{
  "optimizer": "muon_variant",
  "final_lr_fraction": 0.1,
  "doc_mask": false,
  "steps": 9092,
  "dataset": "wikipedia_en"
}
Each number is 500 + 25 x the weight over the matrix's rms, rounded and kept within 0 to 999. Layers, rows and columns count from 0. Numbers have three digits each.

# q: layer 2 attention query, 128x96, rms 0.284, rows 14-27, columns 0-95
# k: layer 2 attention key, 128x96, rms 0.353, rows 14-27, columns 0-95
q14:509489516495497478489516506500518494469498499518506454522505542491535481514503488508520491493484473474504458501482521493495511510490504495541525526529456525490526501464501513497462482531483498489480521513523509484495504492479500548504542524478523491481517509470489474498487507497528523485
k14:517445517535515446478461508490486489457507515491489429499546515469500531456473534506530472487525512440484475493503524515534498492501485522527513488550471519483545470486498508508514482495480503526500532493542504488467491521493498524510496543462559501531487490509504508491479467483556511481
q15:509486483495505503509487504521468532515486495513552572489477474493503499521503480484498530522511479512491524493486543482489459511491524504455507475503491525514486486524517523503557508494490499509483494477511463493501498499512488472489471472512481497511510515508513491512518503474500482484
k15:484544507473496530514527502491490521580499494517487584500461481508513482527526474506453522518504511552513523477473467488471514507524569504444489498465519484499447536527517471486507502495503512482504467525466485499528488501509472440517467459522451484501482518517510533493511489502458479539
q16:485563507488474517509514512517479544508502508513522599482450459503502488504518473485465519528512474552509518456498486498487484508526540488412497476483502534503460491518509510469548519481506483485478465479478494495525507516513486476507425477512473499527495520512507519520540531483489481500
k16:493537486473504551525519490498477541575502467526478633492470476514483477552538476503476546516516507560519538496471485478456490511491555498462479490456547456512431527547508470494517493486491511481517437509434474504530476503502472409488480453533429495478494522531521520491548494498447491533
q17:494518496463497471497488508520489551563495488497515604498469467481499506544525506516457521494530480527499526486487488482496495505510540501475508484512520515494472492554494498507538493513496500483513471498436458456515495483488499438482457483490510491487492507512537507525515502496519489503
k17:482537477487492560540528478471482535573498497522483619491462469510496464536526452503458542520505483577513516483478497496469470513527525513439504459475513484533429522532521480497534500492514504485505444495472479540526492499503478421515451445539428492513497546516518541494550509473447489517
q18:486479525494524534439512502507501486446515502481519420506518527493489524451508548470512474498492515480481487508507517529508497475467464493546513520546470501496514490475494524519471482495490507527490537483535519511475498513503522548478546540483497515507489465494487482481460520525520533481
k18:525439505542496428515470499473517469435500501474512378515554507486507530471467527522545470453492496412496467522530507512538532479489475495544498524509470526488583474451486512496484505509502500513490546513533526504477516501500496577529523544475585508480489500490506478504451475488548502484
q19:526481504512525486486492502491511481459499491484478436528519504486507517469504521487527493526483515495481504524500500507503519509504480501507517524512479477474533497484492521508485498501509496503511541480531492503470510492513517549490521492499517496476521489504485481506433518513484511472
k19:493460505528491461491494500495497478452513502494531407502524524492516530471468517496532470470511491432499456484516512508529515488483476503565499506525467525476557473467504508494485506507471502506486534516541526506498500482497507559498537565464568497520478490478509481500495484479556513498
q20:486502493474514546515492475486494526556488500498488538467487499513514476539509472476474526510510528501483532460490485486484506492507506525498503476481518482469455533518489494532508486488521523499524454502482487508500491494490496459495487498511493502520513517490530514483538513499480528507
k20:470547499476473526509539500514517500541501482506492577521491482520476491510499438499467530514481490577495533503501479516477451502523499481466501499473542493528472537522496492459509489496518495506488476516469493507530487514489534475492493471520431495501497485514491504502529520536451483511
q21:494482496511521467499483504508497482448524536517515411501509527464499503508476543516561459490490498464498477519491527497528508477484467480519527524508484514492542510476502506517470506482482492507526522505540509466496501484508521533506523535473525499478498487488476459517472486512507524487
k21:520429513551522461458479505479495468441498511481524399522532524489510533458487534489515467479509485440490465513506520495522528508497500512570494504554441523502550458461500511489488508517471515515492551496546517504457510502493475569514528534479571517506494491498498496501446499476565502470
q22:509521498491502511531506487493467532528496486483499560498479485507516483524496482523471507509490504518507485468489490491515470529509535519489487505487502508516477501517507530483531489526480512483481491450481501526491507505492487489495454476476483487511476526508509519524508492464507488502
k22:481539486462478507503500509505512513547491496511499600491466490492500488526520475489476522510523498546516540504484492489456488513527527499435510473479533479485459532526517481502503517473530489485514465534468470473528487500497501428494484482538456498505514526523517506494532504515451491523
q23:485515498503486524535507491493462528546475454513508589478476472524517466529534473494474542515529486552527502488490498484482509520529518510471497470480516495494439488553525477511532489502485497490498458511467474507524486518505490410484455464531470484530495502518544546497534482472497478519
k23:492570492461473562543517509506487550597481476524498668477443477524489475555514458495434552528491492573511557464477470483489456518526556485410495463450559482521428540563501497487548493490522513490520452491445459487535497492512478397498444435525426481498510522518501521497560514501453478515
q24:480493503490488496506484500488501472463534519444489432510531516514503516491477505482521483498475522468476524508527483508525490461477442521554517512486510502485525509484468517515471497510515515508503515494507518504481505487502510546507519539474532513484530492497470475492471519519492517492
k24:529442512532512474474498492492516462433490509497521390516541514480496515449477523512517458481510488439494454535532504508507510495485473476542506514535457516499562476454475509498480498492492496497506534496532541516492503505494509575484546537488567511499484470483514474504482500520535528469
q25:500506484510477563493519489488505493514550500507491498509516509527482477514479478471543459510490521520496486497540481507503495468536498499505521500482505479497477521503501502507439474496492485494511485505464532526499513485512508501485530493490488509458500503504484512487503485551484514496
k25:505493510532511447487511515514518499439479485483491469502518522488486532468493528511486504473508482467509500515497487516503524487458458476527508515501505491508524480483477509508514500504494510519512513482523502499480508519496514542507503532492540508511515473477485486483499512499510511499
q26:512474509527522499478512503504542452442527494478482397511522517512482517438478499510541471472479528449499507510546515519523506502494481486538475515520467503496560479454506489474469498506489494539502535470498541494464511500506504571521536526496499518474502468491466472501477480537523515473
k26:516435517527504433479461501502504460416516536494508360502527532488510529470484578499547459471497494428480432539504511515526550481469453511569526522528479503478562464451472513532449513505493512502493554518564530494468504507499508588490555556451577513496499457486486462504425491495547510483
q27:499499482505516535516463511521480537520498494512517568500494468498510480526497501493499505526531471527494509461474510491489506485526519503448501499495517515493458508528519500497527488483513517491521473512490460504501482478502491471501451464522510478498502530521517522542517470457506485497
k27:484539495480483518515541494496479528558479476528500626480453475513505498538533456496453547515490503562526525491467473473484491531515542493461494458456517482515464530538515478483533515505484494485498458510464476494531495512494472419517457470520432496509489518521522519487534528501477494521